config.yaml
d_model: 128
n_kv_head: 2
head_dim: 64
vocab_size: 1626
activation: "swiglu"
positions: "rope"
rope_base: 10000.0
bias: "all"
init_std_up: 0.0322
init_std_down: 0.0
final_lr_fraction: 0.1
seq_len: 256
doc_mask: true
z_loss: 1e-05
Each number is 50 + 15 x the weight over its row's rms, rounded and kept within 0 to 99. Layers, rows and columns count from 0. The size before them is the row's rms in percent of the matrix's.

# layer 4 MLP down (transposed), 320x128, rms 0.217, rows 195-213, columns 0-127
098:66 77 76 36 46 11 60 51 31 64 34 36 54 43 43 54 19 69 53 84 47 58 65 65 67 78 53 61 28 52 79 37 70 47 57 45 45 58 59 29 45 61 42 26 56 67 49 61 45 70 51 59 40 56 86 74 65 65 83 70 44 60 55 56 41 59 36 35 45 16 59 42 37 57 62 48 76 66 55 45 59 51 53 39 56 35 54 51 69 33 57 59 37 54 66 28 45 40 62 57 62 48 42 41 74 44 60 60 49 46 24 21 58 68 46 45 53 58 54 60 44 38 20 44 38 44 15 51
100:37 48 46 48 37 50 45 59 69 33 71 60 41 41 50 64 85 53 40 33 53 82 65 57 45 36 40 41 56 53 49 26 74 66 57 64 15 69 77 60 46 59 70 85 54 55 57 41 46 29 59 41 57 71 49 62 40 39 84 39 55 72 21 45 63 44 44 64 39 71 75 31 24 68 58 50 50 55 29 46 36 61 66 38 44 57 46 48 22 63 73 71 55 66 44 15 51 54 41 43 29 41 73 29 67 43 67 50 28 59 44 38 58 73 54 57 57 54 47 43 55 34 76 41 51 40 73 52
100:64 37 57 40 79 52 73 65 54 50 35 71 50 57 39 46 25 41 44 40 59 43 56 36 51 50 64 31 55 58 61 52 58 52 66 74 63 39 34 52 49 41 47 48 76 42 41 44 41 89 54 52 49 27 58 49 62 36 60 66 90 30 61 45 50 38 72 52 47 76 74 52 52 77 62 52 65 58 43 40 54 43 58 65 22 35 50 39 50 49 24 50 76 49 51 69 28 44 77 49 41 31 61 77 61 53 50 61 39 50 58 34 39 62 40 55 44 99 23 70 74 78 39 59 24 61 32 56
110:49 74 39 60 28 46 67 55 48 22 84 54 73 30 44 58 54 55 54 44 40 58 36 66 64 60 50 46 61 55 53 63 41 53 44 36 38 40 46 31 33 39 84 37 58 31 37 25 40 43 52 80 67 13 54 44 53 51 42 33 60 52 44 56 21 47 66 54 54 50 53 42 52 45 44 68 55 35 42 93 59 42 54 81 46 35 22 39 59 24 30 73 57 54 64 56 78 52 12 69 57 55 43 76 40 65 50 59 38 41 44 39 55 31 45 52 43 52 57 71 63 51 36 75 82 59 58 70
107:56 56 32 57 07 48 50 55 47 67 67 39 50 54 55 47 85 52 45 68 56 76 62 48 55 66 63 62 51 62 65 42 50 37 65 43 46 54 57 66 42 66 57 50 70 60 65 59 28 57 50 15 45 48 45 59 43 28 70 47 63 33 30 68 70 56 41 66 55 48 69 26 25 49 61 58 76 37 73 42 46 66 71 25 43 64 43 60 85 55 57 45 60 40 57 49 43 61 75 59 38 52 48 00 64 51 56 62 32 62 64 52 68 60 69 46 79 41 58 39 70 42 46 56 37 66 60 64
101:66 59 46 20 66 72 25 61 41 49 19 59 80 68 78 57 25 64 65 61 51 41 47 37 28 39 56 49 51 54 36 50 24 29 66 49 37 36 36 33 80 59 48 43 34 48 60 68 44 48 36 31 53 41 71 59 33 64 25 56 44 42 45 48 55 40 73 68 48 49 32 55 54 63 36 35 39 25 55 69 41 36 50 58 14 80 46 62 43 44 57 34 79 58 27 55 26 41 34 46 70 39 21 56 51 50 51 46 58 43 43 44 25 60 48 57 25 60 49 62 51 20 60 38 42 48 83 56
105:38 72 34 59 30 40 31 85 17 51 52 53 50 32 40 25 44 47 41 35 59 41 53 54 53 30 65 48 61 37 31 54 61 58 23 69 39 54 43 19 53 31 48 43 44 15 22 56 50 54 79 23 74 40 66 83 30 43 31 20 42 70 44 26 46 55 40 36 49 47 30 53 84 54 37 48 40 56 65 52 46 62 56 50 63 62 39 59 59 59 41 36 51 12 59 55 40 33 40 68 32 56 59 38 33 52 54 45 65 60 54 51 32 57 66 81 60 53 52 46 54 47 49 46 60 83 50 61
099:45 40 35 64 42 53 47 28 52 51 37 50 71 39 77 56 65 65 49 53 62 38 59 68 60 31 58 52 34 36 30 42 56 12 73 55 55 37 86 58 71 61 39 51 76 47 63 46 24 50 65 50 51 24 41 61 49 62 43 58 46 74 54 41 68 56 55 52 57 32 32 55 61 89 22 44 62 47 67 34 23 36 40 40 63 59 50 44 28 60 34 40 80 37 52 64 47 20 52 63 44 20 68 40 71 59 34 55 56 47 31 82 71 55 49 61 31 50 20 48 45 45 40 46 59 34 70 31
096:68 63 38 40 48 67 37 19 74 71 44 48 76 59 47 31 62 58 37 55 43 36 56 31 53 67 54 72 45 53 90 40 49 57 28 65 27 46 66 57 32 69 59 35 47 45 48 56 60 47 53 63 42 65 31 36 54 16 04 46 71 43 10 47 55 61 64 50 64 78 39 63 42 46 72 50 54 39 43 49 61 53 21 38 48 33 38 51 43 64 59 52 67 49 45 54 49 46 59 39 76 61 61 61 32 38 48 39 37 33 57 40 48 29 64 44 22 42 94 51 70 34 37 56 51 43 49 39
098:43 41 56 25 41 51 48 96 22 68 53 67 45 57 38 54 41 29 69 59 66 57 63 48 70 48 51 40 55 21 49 81 36 46 44 44 42 43 55 49 64 54 17 20 45 33 62 50 67 66 38 57 77 86 48 36 54 33 39 29 25 52 64 28 48 44 42 42 44 29 74 61 62 66 53 32 45 65 46 47 33 38 48 24 45 46 70 60 51 49 50 49 60 76 15 58 55 62 30 35 56 39 45 42 78 38 77 27 51 51 42 51 54 37 37 54 46 18 62 42 51 57 56 77 48 52 63 34
099:31 38 55 57 76 46 79 50 64 66 62 61 16 55 25 48 28 69 45 58 45 61 34 39 60 52 42 82 58 62 92 54 58 47 29 33 63 21 48 43 53 45 41 44 40 56 46 80 63 63 70 50 39 65 39 28 36 71 44 40 65 45 52 44 67 44 72 67 71 49 53 67 32 44 57 72 29 47 46 49 48 62 65 29 40 49 55 57 48 55 40 44 58 34 33 69 18 39 47 31 67 39 56 33 52 60 54 33 57 60 39 73 19 50 48 68 26 57 54 59 29 28 50 14 35 33 59 39
102:49 20 74 86 55 17 42 42 49 57 52 38 62 37 71 36 56 30 37 50 31 48 25 78 43 42 29 30 45 46 37 65 40 37 86 48 34 42 49 68 40 49 36 56 65 52 42 53 27 35 54 57 49 55 68 50 65 47 56 47 53 63 33 27 45 34 55 50 51 52 83 28 57 60 34 41 49 48 79 52 60 63 50 41 59 60 91 45 44 19 18 39 48 38 64 55 44 65 65 63 44 51 53 73 49 38 52 57 39 32 45 44 62 56 41 67 36 67 18 48 51 80 72 26 64 73 48 50
099:46 51 52 38 21 50 68 22 36 26 61 33 35 53 35 49 67 31 55 71 66 42 63 53 55 44 46 43 40 58 47 41 81 32 40 60 55 50 47 67 43 67 45 53 63 37 50 44 59 59 57 48 46 43 38 54 55 36 51 42 49 59 37 53 54 80 48 42 74 65 47 56 38 76 28 44 59 77 52 50 64 62 49 79 32 73 24 12 63 49 81 44 34 36 55 66 56 24 60 72 44 25 57 20 34 55 80 44 38 46 46 53 69 69 53 75 58 17 57 62 20 25 70 36 41 35 53 53
091:54 49 59 40 44 51 57 49 37 70 36 61 48 56 58 43 56 36 40 61 27 41 49 35 20 66 14 53 71 49 47 69 48 55 34 52 41 52 41 53 73 52 82 50 36 36 59 57 01 55 65 45 37 77 33 52 45 58 43 41 36 51 32 81 66 23 49 44 69 34 51 32 42 50 40 47 70 37 50 70 67 87 76 54 56 56 67 37 31 52 88 38 61 74 47 54 37 52 58 46 41 48 36 35 63 32 60 73 74 70 69 29 55 22 41 45 44 50 49 63 31 53 51 77 50 48 58 59
107:12 37 54 66 63 51 71 57 40 61 88 55 42 72 74 62 67 62 49 41 62 73 54 43 59 38 44 68 57 70 34 38 59 43 42 48 54 64 60 64 58 72 47 69 34 49 41 69 45 66 65 62 54 38 50 60 55 21 40 42 70 33 75 21 61 55 49 69 47 40 40 46 48 44 52 51 53 32 45 89 54 47 80 70 35 84 38 66 45 57 37 23 52 62 54 39 72 23 41 80 52 46 45 07 52 70 52 67 38 41 59 54 58 48 57 64 53 49 59 77 37 52 65 63 63 45 59 39
104:37 34 36 59 49 72 41 44 44 65 73 27 70 31 52 54 27 46 56 37 71 58 61 75 73 24 64 62 66 82 49 69 74 52 43 63 56 78 67 71 64 56 50 64 64 65 59 72 48 47 61 47 63 55 57 28 69 49 59 24 29 61 31 60 41 54 52 54 43 37 38 55 31 30 54 64 36 56 61 60 46 57 54 65 62 56 61 79 60 69 39 46 59 61 14 70 49 44 60 77 63 54 71 10 57 63 47 44 51 32 52 65 27 76 58 65 60 38 49 59 31 29 66 41 45 38 32 63
099:82 62 44 26 42 94 68 71 45 46 68 47 85 56 67 64 57 39 52 52 78 73 48 47 34 65 49 62 46 55 40 51 59 31 35 68 63 70 55 51 42 52 60 68 51 49 46 49 41 53 48 35 54 05 56 44 49 46 55 68 63 41 57 60 59 53 37 49 39 46 18 51 42 64 50 64 60 63 52 38 67 45 42 61 49 48 53 60 52 33 78 48 55 44 41 86 39 57 16 83 08 32 36 80 31 35 73 49 42 50 62 52 43 56 48 36 33 49 64 49 58 64 38 52 83 49 54 46
108:78 34 78 22 72 35 27 58 46 38 66 32 59 41 51 59 55 42 37 58 65 45 49 53 57 37 49 26 70 47 58 38 75 70 37 80 37 18 49 53 51 58 42 63 61 38 41 45 66 47 52 58 43 33 48 34 53 34 52 36 65 43 27 46 54 41 57 68 56 54 23 44 69 58 44 48 78 73 41 49 40 43 38 49 24 38 52 46 58 26 63 58 58 45 56 39 30 41 53 36 43 34 27 75 09 59 08 29 57 51 51 58 56 53 78 52 32 44 47 64 34 68 32 85 55 46 29 64
099:15 46 50 36 74 66 71 40 70 53 58 59 45 55 42 36 28 59 57 39 52 31 33 45 81 69 69 80 27 73 38 67 43 68 37 67 45 70 63 25 48 49 39 51 56 71 55 57 38 44 58 55 79 98 50 27 57 50 61 43 40 45 60 58 51 43 59 19 50 43 52 57 36 68 32 51 30 23 30 53 63 43 52 40 50 48 77 72 58 55 60 53 80 44 80 32 60 63 71 58 49 53 51 43 35 54 57 46 38 65 41 63 44 14 61 56 44 49 37 56 27 40 34 63 56 35 61 41
# layer 4 MLP gate, 320x128, rms 0.231, rows 196-213, columns 0-127
101:59 68 71 79 43 49 67 64 48 43 28 44 40 26 49 22 55 45 57 42 31 61 36 49 49 63 62 31 40 44 74 73 50 44 63 31 66 59 16 58 60 72 20 67 49 46 36 89 60 65 53 39 23 65 65 59 49 41 49 32 44 43 39 44 53 56 28 49 56 20 62 40 40 50 13 43 30 43 65 56 39 81 56 48 36 33 44 35 33 33 43 63 39 30 35 57 37 64 53 65 56 54 75 43 31 23 52 44 25 55 45 27 57 72 40 42 49 27 63 55 49 27 52 55 34 44 34 32
107:75 44 71 45 47 36 39 56 58 61 61 29 54 50 47 36 50 25 60 40 38 39 60 56 34 70 47 49 35 63 28 47 44 46 60 59 38 55 50 40 63 68 18 62 61 29 65 34 39 73 57 62 43 23 48 53 51 65 62 33 36 36 49 54 44 37 66 30 27 26 51 47 44 59 51 42 65 89 24 39 40 48 32 39 51 15 22 85 58 40 15 62 33 41 42 31 41 49 21 68 49 37 57 48 36 84 25 60 26 42 65 32 60 52 41 51 54 58 52 62 22 42 38 38 67 67 65 55
100:56 47 58 15 37 58 49 47 69 32 79 59 34 31 54 45 21 33 51 56 57 59 60 45 37 52 64 66 82 33 31 65 34 52 24 50 11 28 44 52 51 50 45 65 55 55 45 68 54 54 56 76 72 54 54 63 48 67 30 40 32 52 54 57 37 34 38 39 61 35 24 24 43 51 27 41 47 51 33 45 54 30 41 47 37 48 55 68 46 24 48 49 47 58 35 48 78 44 56 29 33 59 57 40 12 57 27 74 36 80 57 26 58 65 54 40 24 58 28 46 58 46 69 62 69 28 62 47
099:57 57 30 64 58 44 61 55 53 63 54 41 47 69 61 51 69 70 48 25 45 83 49 54 54 62 48 75 50 41 53 62 51 75 48 51 72 23 48 40 48 50 50 72 51 53 83 91 54 58 49 62 59 55 59 57 79 24 70 61 27 39 33 53 36 59 60 40 46 66 53 62 54 46 14 50 46 28 25 10 37 51 44 26 37 51 29 62 46 60 57 35 76 35 46 55 69 24 47 61 25 45 61 39 66 45 14 53 32 50 57 58 40 51 36 33 57 36 43 20 62 48 62 51 30 57 54 72
093:24 58 31 54 19 66 43 52 40 66 44 39 63 58 42 74 40 63 60 42 65 38 46 50 49 52 68 33 56 28 71 34 59 39 66 36 54 54 61 70 51 62 44 61 41 43 35 47 43 44 59 93 63 44 11 45 37 50 45 17 59 74 23 49 53 60 66 54 55 56 40 51 43 30 66 37 66 67 53 58 53 38 63 58 36 46 33 63 44 69 72 61 59 46 48 58 58 67 35 56 27 71 40 47 40 46 87 61 39 48 57 38 77 57 59 42 33 46 57 36 32 34 29 34 06 28 45 17
097:31 45 81 53 49 41 59 36 40 60 24 42 35 32 52 52 58 52 28 58 47 69 53 68 70 29 73 52 20 30 48 45 53 51 72 49 32 46 41 71 48 11 42 32 49 67 65 64 55 33 50 62 27 41 60 57 59 42 70 62 29 68 16 62 45 43 51 53 60 56 73 56 28 54 30 50 48 26 37 28 81 54 81 68 49 18 49 61 64 62 65 61 72 26 36 54 67 57 29 42 33 74 55 38 59 66 42 44 31 56 34 61 61 38 37 41 42 44 34 45 25 36 39 47 64 61 47 63
104:68 64 39 49 43 42 55 82 80 63 68 32 36 37 31 55 56 51 68 50 37 41 33 46 61 77 26 21 47 52 64 59 42 73 38 55 58 59 68 50 21 67 66 46 29 51 64 37 60 52 44 59 54 29 53 74 48 39 58 50 46 25 55 38 53 72 51 38 43 70 86 29 58 43 78 47 67 53 55 71 56 59 90 45 57 45 40 34 40 34 47 37 41 32 50 38 55 51 42 37 31 50 42 42 47 46 63 16 51 32 51 45 63 40 45 43 28 73 53 62 30 40 91 34 53 42 21 64
093:59 59 46 34 56 47 63 42 52 21 56 58 61 66 55 78 59 50 64 47 52 66 46 37 33 65 55 31 72 37 88 47 57 44 60 31 47 45 49 50 41 83 67 20 29 45 61 35 66 38 58 50 54 55 46 48 66 81 44 78 46 76 96 53 34 47 79 39 54 47 26 61 43 48 85 40 41 65 47 43 63 65 43 63 76 32 34 28 56 86 57 49 44 58 66 40 14 29 50 54 54 69 68 39 51 48 53 62 41 38 39 61 47 71 71 36 39 47 65 42 49 46 36 64 51 57 47 58
098:64 72 25 36 51 34 79 36 45 64 49 64 55 44 12 46 63 55 39 61 71 33 23 43 63 44 60 56 54 64 62 57 34 45 37 40 53 68 57 54 31 55 60 66 76 48 82 66 54 53 68 53 82 39 44 44 39 53 25 39 57 49 58 60 29 22 37 60 17 50 55 54 76 77 57 54 68 61 51 51 38 22 45 51 59 57 35 71 55 63 44 50 66 34 67 30 60 55 61 40 56 01 37 50 45 52 37 66 39 53 50 80 59 69 40 47 53 32 65 26 50 32 23 48 45 50 50 68
098:59 43 55 65 49 28 28 48 41 45 58 40 40 37 46 66 65 61 50 61 31 26 67 59 52 50 32 76 49 59 40 62 58 39 67 47 44 56 46 56 58 42 48 44 37 25 77 61 56 55 48 80 53 29 43 57 42 52 30 49 42 49 77 65 48 10 26 25 42 47 63 66 38 64 62 44 37 60 71 61 43 50 92 58 38 59 39 61 53 58 41 54 52 49 53 32 43 38 56 29 37 28 55 42 60 27 53 60 49 50 40 13 56 20 39 31 32 65 66 72 34 49 91 61 15 41 46 79
102:62 53 31 52 72 40 79 66 37 28 62 42 55 65 64 42 37 60 41 46 63 35 46 63 62 61 74 30 40 25 57 64 47 72 63 55 42 50 61 66 80 65 25 22 46 64 74 58 49 41 54 51 56 42 67 51 34 53 34 54 54 51 44 64 37 60 44 42 46 76 54 87 46 23 61 45 64 32 23 21 32 44 20 60 38 64 40 43 56 36 32 48 41 74 64 62 38 33 57 82 79 54 65 64 45 60 69 43 56 65 67 33 41 58 31 66 50 39 51 34 88 50 35 51 35 58 43 55
111:59 78 38 45 56 54 63 92 56 32 43 52 46 55 69 74 52 51 66 48 64 56 51 45 46 61 48 46 40 54 26 28 54 52 69 51 62 49 47 54 65 30 75 50 49 57 39 90 43 34 18 61 43 42 44 68 52 49 41 68 64 60 16 37 31 31 47 42 61 54 52 30 26 68 27 78 63 50 27 53 82 72 64 43 36 30 61 43 55 45 49 90 51 52 43 40 51 54 54 70 40 71 67 50 37 60 61 47 40 84 35 64 34 60 40 77 44 38 31 44 39 24 58 50 45 66 66 57
087:67 48 75 25 25 49 26 74 62 52 45 35 70 55 43 58 76 46 43 68 44 54 52 66 66 40 65 65 86 37 64 30 22 46 45 63 53 55 42 58 44 50 61 33 48 52 55 36 54 93 57 69 60 38 61 46 51 45 43 61 30 42 43 14 53 56 64 24 64 28 42 57 27 45 45 54 92 76 47 54 26 27 54 62 63 33 59 70 52 37 65 33 67 47 22 38 51 49 55 39 53 61 44 65 32 72 59 35 69 23 50 42 41 60 39 47 40 64 54 67 45 46 63 55 37 78 47 55
110:60 60 54 45 39 33 59 57 30 70 44 68 44 53 35 59 64 49 55 44 39 44 53 40 45 45 64 35 31 72 80 52 52 30 39 51 68 33 47 51 52 49 48 37 64 38 60 50 72 42 47 27 56 76 51 90 80 55 43 53 46 57 48 48 38 61 34 39 29 73 51 54 42 71 59 37 44 62 51 65 48 70 68 85 68 77 27 40 60 54 46 34 68 77 19 47 50 50 51 72 49 50 58 38 68 68 60 44 50 70 81 39 64 39 56 28 74 31 47 60 49 89 56 92 67 38 61 47
103:53 35 42 69 38 27 40 63 36 62 21 55 53 72 47 48 63 68 75 72 45 27 75 73 28 39 43 26 47 54 58 64 51 46 52 46 18 42 25 68 53 47 42 33 66 62 56 81 30 55 79 49 58 46 41 19 67 71 35 41 46 63 34 57 61 44 55 76 40 36 51 68 71 43 39 46 33 58 53 61 48 45 65 38 62 44 58 36 67 24 67 55 63 51 52 54 43 58 32 36 40 41 19 57 73 62 35 65 57 41 43 66 40 54 35 32 21 36 50 64 50 28 52 40 13 64 68 66
099:49 48 44 51 29 34 87 57 80 67 78 65 36 47 49 54 49 43 44 62 42 15 47 45 35 65 44 49 66 55 50 67 46 42 54 55 61 67 37 59 69 76 36 70 59 45 43 42 50 47 11 73 58 54 61 46 17 35 35 35 49 38 78 45 28 31 61 44 33 42 52 36 46 69 76 77 53 42 32 49 41 57 16 79 31 50 33 69 57 41 34 55 46 49 43 72 78 43 53 51 73 43 70 55 53 82 52 60 51 39 43 58 60 73 22 52 56 60 43 47 36 64 57 35 36 33 54 66
102:65 44 23 46 63 64 44 42 44 36 65 63 51 44 41 81 26 70 61 33 68 45 54 45 82 26 54 43 43 31 47 39 29 64 17 69 46 38 55 50 61 58 51 38 32 41 35 82 65 46 56 42 85 60 52 50 66 31 46 74 79 52 39 56 41 23 35 51 61 42 25 42 42 56 58 35 56 28 53 53 53 41 54 38 54 36 41 59 33 47 65 41 52 75 38 21 57 55 57 77 54 67 72 46 73 18 55 49 65 45 59 47 42 52 19 65 47 31 29 51 28 59 80 68 37 46 40 57
094:49 93 58 33 36 40 53 48 81 60 30 28 41 40 44 44 62 50 63 44 49 53 34 25 66 22 17 38 36 39 55 53 29 45 74 54 44 33 39 55 32 40 63 61 52 55 56 29 51 60 29 67 49 16 50 39 57 60 69 37 38 68 78 45 46 38 46 65 58 31 47 28 72 68 53 65 70 29 76 58 39 29 69 90 64 38 44 30 48 49 44 35 21 58 41 65 44 51 43 55 75 33 39 58 45 35 53 34 53 56 46 61 50 34 29 58 56 46 55 31 35 62 45 64 44 26 35 61
# layer 4 MLP up, 320x128, rms 0.217, rows 196-213, columns 0-127
099:61 74 40 70 61 35 38 64 79 58 47 60 53 41 32 62 29 51 69 57 51 58 43 46 48 13 34 57 72 62 04 83 43 46 55 45 59 55 53 42 45 32 63 39 49 49 84 47 47 51 44 64 44 48 25 53 38 66 30 26 40 43 55 59 53 45 74 41 50 52 42 47 42 49 60 50 74 18 49 63 63 41 70 55 21 63 72 41 30 45 26 74 50 51 36 60 62 30 48 45 76 48 61 50 56 66 38 15 89 49 46 64 41 42 42 73 41 53 45 48 45 63 32 55 38 43 16 46
100:29 54 58 35 65 35 55 23 39 71 54 35 28 66 50 68 66 47 48 49 66 66 61 45 46 24 34 76 79 58 54 29 52 47 43 53 37 27 23 50 43 52 61 56 68 61 53 46 43 49 67 41 61 59 54 56 41 38 46 66 54 52 75 51 59 81 87 50 61 61 36 43 07 71 53 59 52 26 39 47 32 51 59 59 49 45 55 40 52 29 57 81 37 35 47 22 83 39 94 48 31 47 35 36 44 29 47 49 32 61 87 59 64 47 49 64 52 48 25 55 40 49 45 32 42 49 45 53
101:66 44 56 71 58 54 61 17 48 62 23 49 65 45 55 50 67 49 46 82 59 34 58 25 64 54 48 51 34 74 99 64 33 28 70 47 92 48 37 44 60 31 48 35 50 56 54 31 42 19 56 64 56 54 36 39 60 56 67 68 55 43 34 57 48 59 55 64 40 53 64 72 59 53 57 53 41 32 46 65 57 72 44 33 70 70 60 26 52 53 38 48 83 65 69 49 39 43 34 35 54 50 31 44 54 43 44 44 60 27 45 51 49 83 34 57 68 37 56 45 35 74 45 43 53 71 42 70
098:68 56 59 48 37 48 53 55 65 71 68 36 59 60 53 65 93 47 51 50 88 68 86 39 45 54 46 53 28 73 54 46 25 18 62 30 68 40 43 68 43 48 71 44 66 55 35 40 40 55 49 33 73 63 33 59 55 62 47 46 24 30 51 57 35 47 42 67 53 61 45 62 70 64 52 63 50 44 54 44 52 31 70 60 64 72 62 64 78 57 55 43 47 34 59 34 32 31 68 40 73 35 38 18 44 46 52 44 33 78 44 44 84 27 66 34 46 35 34 61 66 66 29 58 56 45 33 42
098:57 70 47 68 47 45 65 52 47 40 51 42 74 56 64 48 71 27 71 54 40 43 84 77 52 56 63 77 20 51 68 58 38 65 42 48 73 63 36 56 50 66 36 44 77 37 27 71 53 71 67 50 45 54 22 50 32 47 60 68 37 57 41 74 21 62 73 40 54 73 37 50 41 66 60 49 71 43 51 68 50 63 60 47 36 66 48 46 59 30 32 54 32 40 33 79 46 19 25 72 65 79 52 44 21 71 58 49 24 46 38 54 44 37 48 65 39 48 47 34 37 47 31 70 62 43 54 59
103:63 75 34 79 48 43 35 63 70 66 32 43 30 84 45 62 75 49 52 60 11 66 61 71 48 23 47 32 77 75 57 59 48 71 35 75 53 38 23 60 21 40 50 62 57 43 51 72 59 62 52 43 55 35 50 36 27 63 60 43 63 27 40 66 46 34 40 39 51 42 16 48 70 42 52 40 60 47 44 54 52 52 65 34 58 40 77 60 40 53 34 45 80 38 70 45 27 45 50 73 65 51 53 49 61 44 42 44 61 61 86 66 44 54 33 42 30 39 51 54 40 65 67 66 66 43 41 68
102:62 37 58 29 50 31 37 33 68 52 77 59 18 47 47 73 68 64 46 48 63 78 42 74 35 57 51 34 48 61 37 39 50 33 42 84 58 59 50 81 42 47 68 71 48 52 69 55 48 49 53 81 56 38 62 75 52 75 48 39 38 62 63 57 53 38 64 68 59 28 24 75 43 81 34 74 44 58 43 34 48 50 53 24 42 66 65 46 05 29 56 66 59 45 63 46 42 61 28 39 43 60 21 58 56 39 48 43 51 53 58 41 64 49 74 44 62 45 30 71 28 36 39 42 50 50 46 67
092:76 50 65 47 66 67 65 38 36 25 65 35 36 44 35 51 47 52 70 55 63 55 44 35 31 24 55 27 54 51 42 54 40 58 69 22 48 55 52 67 33 42 38 71 49 38 64 43 55 48 65 17 37 42 75 57 52 72 49 42 36 55 79 26 42 49 27 37 65 57 56 50 38 37 73 25 50 43 43 28 37 33 74 70 49 39 52 32 36 54 50 61 42 61 29 24 43 47 40 65 55 77 47 30 91 60 59 61 54 63 28 43 49 61 79 50 22 42 78 37 31 60 48 33 36 43 65 72
097:38 56 78 40 35 77 53 58 27 37 41 35 36 34 41 34 41 48 64 39 47 71 51 43 70 67 50 53 50 51 62 62 42 52 99 53 48 61 26 62 41 45 46 67 53 33 60 57 45 65 90 27 73 32 28 60 37 44 54 62 51 27 69 57 83 57 54 53 59 60 62 37 49 48 44 47 59 30 91 58 65 46 48 46 43 58 38 57 13 35 57 33 65 20 56 46 60 73 80 42 81 44 43 58 61 63 29 49 36 57 66 58 44 54 33 39 59 49 40 69 40 40 56 50 31 50 54 30
097:51 80 58 35 54 34 46 52 62 31 67 55 45 66 37 52 40 18 61 55 38 36 21 34 68 52 54 70 61 52 16 31 44 57 29 69 49 58 75 61 34 49 44 82 23 68 36 52 70 42 37 41 47 48 33 25 11 29 35 80 44 39 40 45 40 48 47 66 61 51 32 62 38 40 40 57 31 70 39 62 56 33 58 45 24 35 69 37 61 62 69 38 49 64 37 50 71 55 23 65 32 55 25 42 65 54 21 55 45 44 54 46 51 41 56 37 60 54 38 57 62 29 29 52 40 40 73 69
106:63 72 62 45 89 55 63 71 47 50 42 41 55 40 43 44 66 50 57 45 70 70 59 63 74 70 58 39 70 64 57 55 53 42 33 73 47 41 52 60 21 23 53 71 52 45 24 23 57 18 47 32 57 29 36 40 64 58 42 64 47 59 65 59 49 37 36 38 43 33 31 54 64 63 67 29 58 14 59 57 46 38 55 61 43 43 56 73 42 52 67 70 74 29 50 36 36 37 77 60 41 68 75 38 64 34 14 55 47 66 39 33 66 61 62 56 67 59 48 35 44 44 62 51 62 48 10 53
097:66 60 38 64 35 49 54 74 46 70 66 23 63 50 66 37 48 72 52 68 63 68 51 62 58 56 64 57 37 61 69 71 30 55 84 48 54 56 46 34 52 65 65 31 55 43 63 77 51 59 64 37 48 27 66 47 46 65 63 30 37 37 73 24 66 65 56 40 51 61 69 48 67 54 36 60 52 57 50 22 23 50 57 73 45 61 66 58 75 48 58 24 56 47 53 28 36 42 59 23 75 56 60 41 89 53 70 52 68 66 28 69 25 54 27 75 67 43 80 42 53 57 48 37 40 51 44 61
087:68 54 65 26 58 45 33 49 44 36 56 78 45 64 43 77 36 59 29 71 90 42 58 62 40 51 45 43 62 64 64 49 52 46 61 47 36 59 49 50 24 50 64 31 33 50 28 62 62 54 49 41 24 37 82 48 34 55 53 36 51 34 53 56 60 69 31 48 62 24 40 60 39 41 62 58 58 29 57 12 40 49 69 62 87 61 58 73 45 46 57 34 31 53 60 47 38 46 53 35 58 49 56 71 29 70 21 58 35 75 44 45 59 29 71 66 44 62 54 16 45 53 52 16 66 58 24 45
123:64 34 68 56 38 22 81 77 66 37 36 80 29 51 35 28 54 53 53 55 48 66 22 39 45 63 62 39 54 68 43 38 52 64 33 64 44 54 53 66 43 48 41 41 29 37 55 45 46 61 55 63 07 46 46 63 32 57 53 52 53 58 41 29 65 54 63 61 55 59 57 64 56 59 50 60 42 80 41 50 43 29 57 33 51 37 34 67 24 40 52 55 43 57 42 37 27 63 61 89 51 48 88 49 70 53 57 84 76 24 51 59 37 30 51 30 56 54 56 87 30 38 53 35 37 53 60 44
115:20 53 36 50 42 51 76 43 50 21 37 48 59 64 39 43 43 43 65 61 45 38 67 78 62 60 47 45 51 62 34 58 58 61 40 45 57 77 39 56 55 28 57 29 54 47 36 39 37 73 57 29 68 54 38 58 72 67 40 46 54 62 29 49 69 28 73 18 68 60 57 29 34 49 40 68 62 56 55 57 39 34 71 26 86 33 40 63 52 55 58 20 47 62 50 45 49 47 41 47 35 42 49 43 45 43 15 19 59 53 67 37 55 68 82 25 77 36 12 40 54 38 64 58 66 46 38 53
102:52 54 59 45 45 68 57 39 62 48 43 72 82 36 51 59 69 39 64 51 59 25 55 70 75 33 57 51 57 51 52 32 29 38 36 50 49 56 34 59 38 58 91 78 51 49 37 40 50 41 50 70 68 50 49 29 56 40 68 49 29 40 75 33 39 35 72 66 66 39 43 45 59 35 41 38 45 42 81 61 53 57 79 60 56 27 35 42 36 59 68 65 34 45 40 48 61 79 41 38 04 86 42 22 42 44 73 49 65 53 43 29 30 60 54 43 49 61 38 36 51 52 66 69 66 73 46 53
106:51 39 28 37 56 11 48 51 46 52 62 58 45 57 48 60 59 37 72 25 22 47 37 32 49 50 57 48 64 40 42 51 37 28 50 72 44 31 80 51 42 37 47 45 42 44 43 81 57 81 54 45 21 38 54 45 46 33 61 69 36 46 49 65 67 54 67 38 31 58 56 50 31 67 57 53 45 32 66 59 53 46 54 52 72 45 23 56 14 59 62 58 31 59 38 46 55 75 78 39 44 50 76 51 22 41 29 42 42 74 44 77 65 32 42 63 56 64 23 64 32 71 42 46 92 56 50 41
099:72 38 42 24 36 71 42 70 45 45 32 45 64 27 36 34 36 64 41 19 16 47 61 58 74 52 50 52 58 46 69 58 63 41 64 52 54 45 68 45 20 36 55 39 55 36 64 27 69 54 54 53 45 59 72 57 40 47 51 60 52 65 81 74 44 56 61 49 44 68 44 31 75 52 35 46 61 29 63 57 48 43 54 29 38 62 32 59 61 36 52 60 41 13 75 80 72 57 26 49 91 57 35 34 59 50 45 48 51 73 26 49 56 47 51 28 47 57 47 28 45 22 53 23 56 59 34 39